Weights of a small GPT-style language model, trained from scratch on English Wikipedia.
Size: 14 layers, width 384, 3 heads of 128, MLP 512 GeGLU, vocabulary 23304, 34.7M parameters.
Training: a variant of SOAP for these matrices, 458M tokens.
Each number is 50 + 15 x the weight over its row's rms, rounded and kept within 0 to 99. Layers, rows and columns count from 0. The size before them is the row's rms in percent of the matrix's.

# layer 5 MLP down (transposed), 512x384, rms 0.0913, rows 10-21, columns 0-95
099:57 75 51 50 75 82 17 63 66 57 37 44 46 62 58 55 43 79 41 61 43 70 16 35 31 55 59 20 49 67 46 44 70 48 64 64 57 48 45 70 45 41 56 38 21 50 76 31 48 54 59 40 20 46 43 54 54 55 27 54 47 90 40 48 26 55 49 48 50 52 74 50 54 70 69 61 46 47 64 40 33 50 57 27 57 61 39 64 57 50 42 86 41 67 39 54
101:55 47 37 62 47 55 29 37 57 53 54 34 54 39 76 44 90 57 47 43 56 86 38 63 42 39 17 26 63 63 72 37 32 48 62 54 49 32 78 50 62 51 51 62 62 63 58 25 69 20 43 48 45 54 34 36 31 57 32 53 55 87 49 34 58 66 61 45 88 56 48 51 36 37 30 41 58 52 46 29 42 56 26 60 41 57 68 47 40 33 71 66 41 52 42 42
108:44 41 45 67 45 45 49 27 42 42 45 70 61 49 26 10 24 42 47 42 57 65 58 27 60 51 67 50 42 56 53 59 61 67 48 71 48 63 42 01 55 62 41 74 46 46 55 44 49 48 79 61 53 41 60 61 54 43 34 64 24 52 79 51 42 32 56 57 73 68 48 61 41 42 47 42 40 58 56 28 50 43 51 40 50 42 39 23 64 85 50 70 61 41 65 17
101:52 44 54 61 39 08 61 57 65 55 50 30 34 47 42 50 46 42 53 57 49 48 39 80 43 63 70 45 40 33 52 62 33 53 67 44 46 44 43 51 49 68 75 22 62 45 43 47 52 39 05 67 50 32 56 58 55 35 50 37 62 41 45 74 41 45 42 46 44 54 71 72 54 41 53 50 55 54 67 36 58 51 44 44 69 38 39 49 48 50 45 42 49 72 34 45
100:56 52 51 19 27 31 70 56 46 44 61 38 31 59 42 76 52 57 17 31 66 60 58 51 26 42 52 61 64 30 39 49 69 44 37 68 76 27 59 66 61 41 52 46 64 57 49 47 41 67 78 55 41 66 60 32 68 56 47 39 66 59 39 49 77 34 31 41 59 55 37 60 85 20 53 53 57 60 25 80 53 70 35 44 33 29 30 53 61 63 48 37 28 53 50 54
101:41 54 26 33 55 35 54 44 65 78 44 44 38 51 77 53 60 51 37 47 52 46 46 55 58 36 56 26 37 72 43 33 44 46 47 43 99 67 54 36 68 29 48 50 50 60 58 55 71 10 31 41 66 59 57 73 25 42 47 74 55 45 43 56 56 46 34 55 65 60 33 57 52 28 41 53 50 61 64 51 43 47 60 55 62 64 79 54 53 48 55 53 37 54 41 83
099:49 28 27 36 50 41 62 42 40 39 32 36 24 41 22 44 46 52 22 44 65 86 44 46 43 53 59 61 76 56 53 42 48 49 51 80 90 53 51 15 30 86 67 53 48 49 43 55 09 17 60 61 42 40 30 40 57 31 53 70 44 32 43 44 62 51 63 47 65 54 24 33 65 68 84 55 44 50 52 76 49 62 53 44 58 46 41 61 43 80 42 35 40 58 48 56
102:44 51 58 38 59 35 28 42 68 47 46 46 52 54 40 57 45 47 48 51 69 53 34 52 74 59 36 55 41 60 70 35 44 72 45 29 54 46 58 14 49 35 77 37 33 61 47 50 38 42 40 66 44 56 20 83 34 60 48 72 21 61 66 34 66 45 46 61 29 58 33 48 74 48 90 52 42 60 61 57 77 37 37 45 62 55 54 49 53 52 43 44 49 46 26 52
101:48 46 66 26 58 59 86 43 60 39 60 32 20 40 26 63 42 45 50 50 65 42 11 48 57 65 38 45 28 63 38 75 60 72 30 47 57 55 50 25 61 63 52 55 31 55 40 34 28 61 67 58 42 57 59 58 43 57 17 66 37 78 43 39 39 19 65 40 46 76 55 48 65 41 56 29 52 56 28 38 56 49 68 63 47 56 40 58 56 51 45 42 51 49 62 27
095:56 25 44 62 62 46 43 40 32 68 73 39 57 57 42 27 41 32 33 24 43 59 40 45 69 57 31 63 48 61 56 44 61 43 37 48 38 66 50 42 72 33 67 37 22 41 25 63 40 62 49 87 30 74 20 76 31 73 43 53 51 52 33 54 36 47 34 50 54 31 58 50 45 45 34 43 43 47 57 72 66 40 51 60 56 75 71 33 48 48 53 66 62 26 51 38
102:51 71 99 61 23 68 55 42 57 55 45 46 44 35 55 16 29 59 57 23 67 44 53 34 48 39 57 05 43 36 39 44 53 36 62 51 28 38 43 80 47 60 36 69 48 68 29 32 48 56 47 73 30 50 60 56 45 64 68 83 57 46 56 54 68 42 55 46 56 36 49 48 56 35 38 50 41 49 52 40 51 49 66 46 35 52 87 66 57 60 41 37 49 55 34 79
098:40 36 50 30 77 27 77 58 33 41 60 38 50 19 69 48 16 49 27 63 53 42 48 39 54 51 50 63 56 50 49 53 40 39 29 61 49 60 51 49 69 54 59 67 37 69 43 35 51 48 54 40 48 45 49 65 47 30 75 79 70 56 61 46 47 44 40 57 73 57 78 54 53 48 39 36 49 58 24 58 77 27 50 41 58 27 43 53 46 45 09 52 53 31 26 44
# layer 5 MLP gate, 512x384, rms 0.0925, rows 11-21, columns 0-95
094:50 69 38 24 52 46 78 57 52 42 75 29 65 53 55 39 32 44 69 52 29 14 61 54 63 62 40 46 60 74 45 24 50 29 50 70 49 52 56 66 68 66 52 49 40 51 62 35 49 59 48 43 41 19 88 56 53 36 43 40 34 72 31 41 59 65 35 62 54 61 48 45 45 35 27 18 50 75 48 24 70 18 45 58 35 39 53 20 68 41 53 33 47 50 73 73
098:66 45 48 42 42 73 35 59 43 35 66 77 49 69 57 43 69 55 20 54 46 50 54 30 24 76 40 61 41 51 70 50 30 63 51 69 75 72 41 64 25 65 33 45 45 73 41 60 53 36 86 57 53 67 69 42 59 64 70 33 35 64 68 48 22 49 49 23 41 49 42 61 55 45 48 32 29 44 37 57 44 47 70 49 48 38 36 76 72 55 88 92 53 48 63 31
098:72 55 47 58 57 72 36 48 41 32 53 86 55 71 55 62 32 52 27 54 60 55 73 44 69 75 49 75 46 36 68 58 47 63 42 99 39 48 40 41 20 62 43 65 61 69 44 83 44 59 81 76 40 65 53 30 68 53 70 60 48 31 80 45 48 75 76 58 58 75 28 41 33 51 54 53 58 35 28 28 38 71 45 72 43 70 31 42 59 40 38 64 43 35 66 34
089:60 37 30 60 48 61 30 54 58 36 33 49 46 38 46 59 69 46 42 49 38 78 53 74 20 44 34 33 62 28 62 32 64 37 56 58 48 66 50 52 64 74 50 36 66 52 43 47 09 50 57 62 43 33 45 45 77 43 55 67 43 54 54 47 69 47 58 47 59 36 53 60 40 11 44 53 78 59 57 20 56 34 55 36 38 26 60 33 30 50 61 49 37 57 53 30
103:58 53 31 63 48 74 65 38 27 50 43 58 29 55 61 52 48 55 47 38 31 30 54 37 66 67 56 27 09 46 69 55 51 32 55 45 45 58 45 60 55 69 53 53 42 37 52 68 83 60 32 39 55 36 65 57 48 63 56 21 41 58 40 61 52 44 44 32 31 35 35 77 55 41 53 74 31 44 35 46 66 48 54 29 69 37 39 42 54 69 42 53 50 27 45 52
102:42 60 43 65 48 43 49 44 80 41 52 58 47 50 47 55 51 38 31 32 25 73 31 36 30 58 36 57 61 46 55 45 71 54 66 60 53 37 67 57 20 52 46 53 30 73 27 55 44 28 55 53 51 57 38 73 84 60 53 33 48 57 62 42 68 42 52 54 37 75 00 66 47 58 50 51 28 47 47 64 53 44 53 55 57 72 40 57 61 57 31 18 74 36 86 28
092:61 43 51 50 57 35 58 46 60 48 42 54 54 59 43 36 62 38 33 69 41 71 62 18 37 37 42 46 88 59 38 81 21 39 43 58 63 48 37 69 52 52 29 32 52 49 36 44 63 43 49 42 43 38 51 24 47 71 62 13 53 20 60 61 27 58 49 23 58 51 47 61 65 38 54 55 44 72 53 34 60 39 44 90 66 65 54 54 50 69 61 77 59 18 19 55
107:63 53 63 64 75 32 46 57 55 49 55 73 24 24 79 52 64 29 22 49 47 59 69 65 61 57 86 73 56 44 59 67 42 56 50 54 45 59 57 44 39 51 48 47 65 32 35 44 75 48 49 57 43 54 35 50 52 41 49 60 56 35 43 42 51 57 25 45 50 39 29 43 31 75 39 49 37 59 45 65 27 62 49 50 64 40 78 47 41 72 62 47 00 52 17 51
093:96 31 62 48 32 32 44 37 62 67 42 42 31 67 47 14 67 48 68 44 47 31 30 35 74 43 57 28 43 61 45 71 42 69 48 61 55 73 61 69 59 45 58 56 62 50 43 57 63 69 61 55 47 43 31 54 61 40 25 29 73 69 65 70 52 58 53 65 44 46 32 63 27 58 53 42 79 74 48 56 69 41 82 31 60 62 59 63 50 42 49 60 39 30 39 50
094:67 69 59 77 66 42 69 77 58 62 47 36 54 56 44 87 31 37 60 59 46 62 32 33 68 62 65 78 63 35 49 32 44 58 50 40 42 67 32 51 42 56 60 46 66 57 61 55 46 45 62 65 55 64 66 39 36 59 64 43 43 36 47 54 55 37 39 57 52 57 42 65 75 45 66 56 53 47 70 19 40 57 51 47 35 41 47 55 42 41 38 67 24 53 76 62
108:50 42 45 39 59 54 66 74 49 37 74 48 41 55 36 54 59 43 74 53 66 44 46 39 19 39 55 19 60 65 52 45 61 79 17 70 87 38 31 38 56 48 36 52 40 35 51 38 43 64 14 52 48 44 66 31 29 74 69 49 54 44 48 56 61 58 46 56 56 47 49 32 52 51 67 66 58 55 44 82 65 88 31 30 54 28 63 48 49 56 59 55 38 35 56 30
# layer 5 MLP up, 512x384, rms 0.0948, rows 11-21, columns 0-95
091:53 51 25 35 33 52 65 25 75 61 46 93 19 40 38 62 58 38 44 54 55 51 62 29 70 38 24 88 55 44 66 54 64 51 40 69 17 50 57 56 70 58 45 47 32 47 56 43 66 62 68 78 33 39 46 41 30 36 46 62 71 36 61 66 51 40 44 75 24 62 45 78 66 75 69 71 50 48 36 68 47 24 63 38 57 36 32 46 58 66 42 54 57 45 70 49
112:31 48 49 46 50 55 50 14 59 79 74 65 51 52 57 37 57 64 36 29 81 52 43 74 15 53 39 52 50 56 57 75 56 58 47 50 50 75 27 58 44 31 48 42 67 40 43 35 48 55 61 70 31 61 41 63 36 64 47 52 34 40 50 46 44 59 77 48 58 66 40 38 65 37 37 66 46 53 40 27 97 61 40 38 31 32 32 45 35 78 44 74 83 52 43 33
103:40 34 63 38 47 32 35 73 39 37 35 49 58 44 59 31 55 33 81 71 51 37 41 39 43 44 52 72 78 51 59 59 30 55 44 49 79 56 58 45 62 72 62 30 70 41 47 36 58 44 46 49 60 52 49 63 48 45 35 11 33 64 49 64 54 85 46 66 36 49 62 43 56 55 33 48 56 21 52 63 72 69 27 81 43 56 41 45 45 43 50 41 59 46 37 46
097:56 63 24 49 64 32 52 80 39 42 57 38 77 44 65 69 49 46 63 38 67 45 55 55 36 51 66 45 30 61 55 29 74 24 86 59 47 68 52 52 40 69 48 76 63 57 53 43 48 74 12 55 21 52 67 45 50 71 26 22 41 56 49 76 32 56 71 39 77 43 74 54 39 40 45 51 60 78 53 44 34 45 54 46 41 55 57 43 41 43 51 36 32 34 80 71
109:38 76 39 57 27 56 47 66 36 13 62 34 53 36 71 54 38 18 61 69 45 39 64 32 21 52 49 69 20 33 63 50 59 37 54 36 28 41 63 67 39 73 43 55 34 08 23 17 29 47 38 74 36 39 68 60 69 30 41 50 46 61 41 41 53 53 53 47 62 42 43 41 28 61 42 45 47 47 62 62 49 62 47 45 44 79 21 51 63 32 48 46 27 61 45 83
093:52 60 48 62 53 99 46 41 73 53 68 52 49 31 30 25 69 45 64 43 44 54 39 48 45 55 38 71 64 39 63 67 57 56 65 77 47 47 46 53 48 55 26 41 59 26 47 71 78 68 72 67 16 40 64 40 54 43 52 46 39 70 63 38 51 37 21 53 37 56 24 27 36 59 44 43 54 77 61 59 46 52 26 67 59 46 55 50 19 33 59 42 85 26 44 24
090:32 62 56 30 28 42 36 41 55 36 37 68 47 61 42 34 32 40 17 35 27 52 72 69 49 63 61 48 24 46 44 10 55 54 66 45 52 34 54 63 34 40 63 83 54 23 57 63 72 51 75 74 55 74 41 89 52 33 36 82 81 41 42 48 53 24 56 60 54 26 38 72 45 51 63 36 58 55 41 99 34 55 58 35 36 30 59 42 41 45 58 29 49 56 47 49
108:56 34 51 48 19 73 63 18 26 70 33 35 91 67 33 24 64 45 57 53 44 45 46 52 55 54 39 56 63 66 50 49 60 45 52 67 21 39 56 46 75 32 44 61 43 46 47 26 31 22 53 42 53 60 41 26 26 52 45 47 47 39 34 32 72 59 61 39 50 24 81 41 50 83 50 25 38 28 82 41 46 43 70 52 40 51 18 41 63 32 47 60 69 46 34 43
091:47 39 63 45 28 56 40 40 32 46 59 35 51 80 46 23 76 58 33 29 46 79 70 66 67 47 52 69 46 69 50 56 49 64 53 51 27 30 42 23 51 51 57 52 17 28 22 40 36 60 77 70 42 51 47 59 52 42 60 54 52 30 47 69 44 66 33 44 72 31 68 47 32 48 43 61 50 46 47 45 79 63 75 71 86 64 39 55 47 58 65 56 69 38 37 50
090:91 38 44 10 37 85 30 55 43 52 61 78 53 53 30 46 33 46 50 59 70 52 58 28 39 53 54 63 46 48 60 37 59 76 30 38 29 32 62 63 76 35 33 39 37 41 31 53 31 29 35 27 27 49 64 34 64 47 82 42 57 32 56 69 39 29 42 66 39 45 51 21 51 43 42 40 88 98 37 33 51 40 27 52 22 60 47 56 17 48 54 27 35 39 53 45
104:58 43 46 59 49 40 44 61 69 42 38 53 46 46 37 36 47 56 54 58 59 25 50 65 49 60 55 41 46 68 44 69 56 43 62 50 58 77 40 65 83 58 66 50 40 33 46 51 36 51 58 71 27 53 53 34 54 53 55 52 48 47 40 58 41 54 46 54 65 16 52 69 18 63 50 54 70 41 16 46 59 47 49 52 45 69 58 43 54 51 52 69 32 47 43 60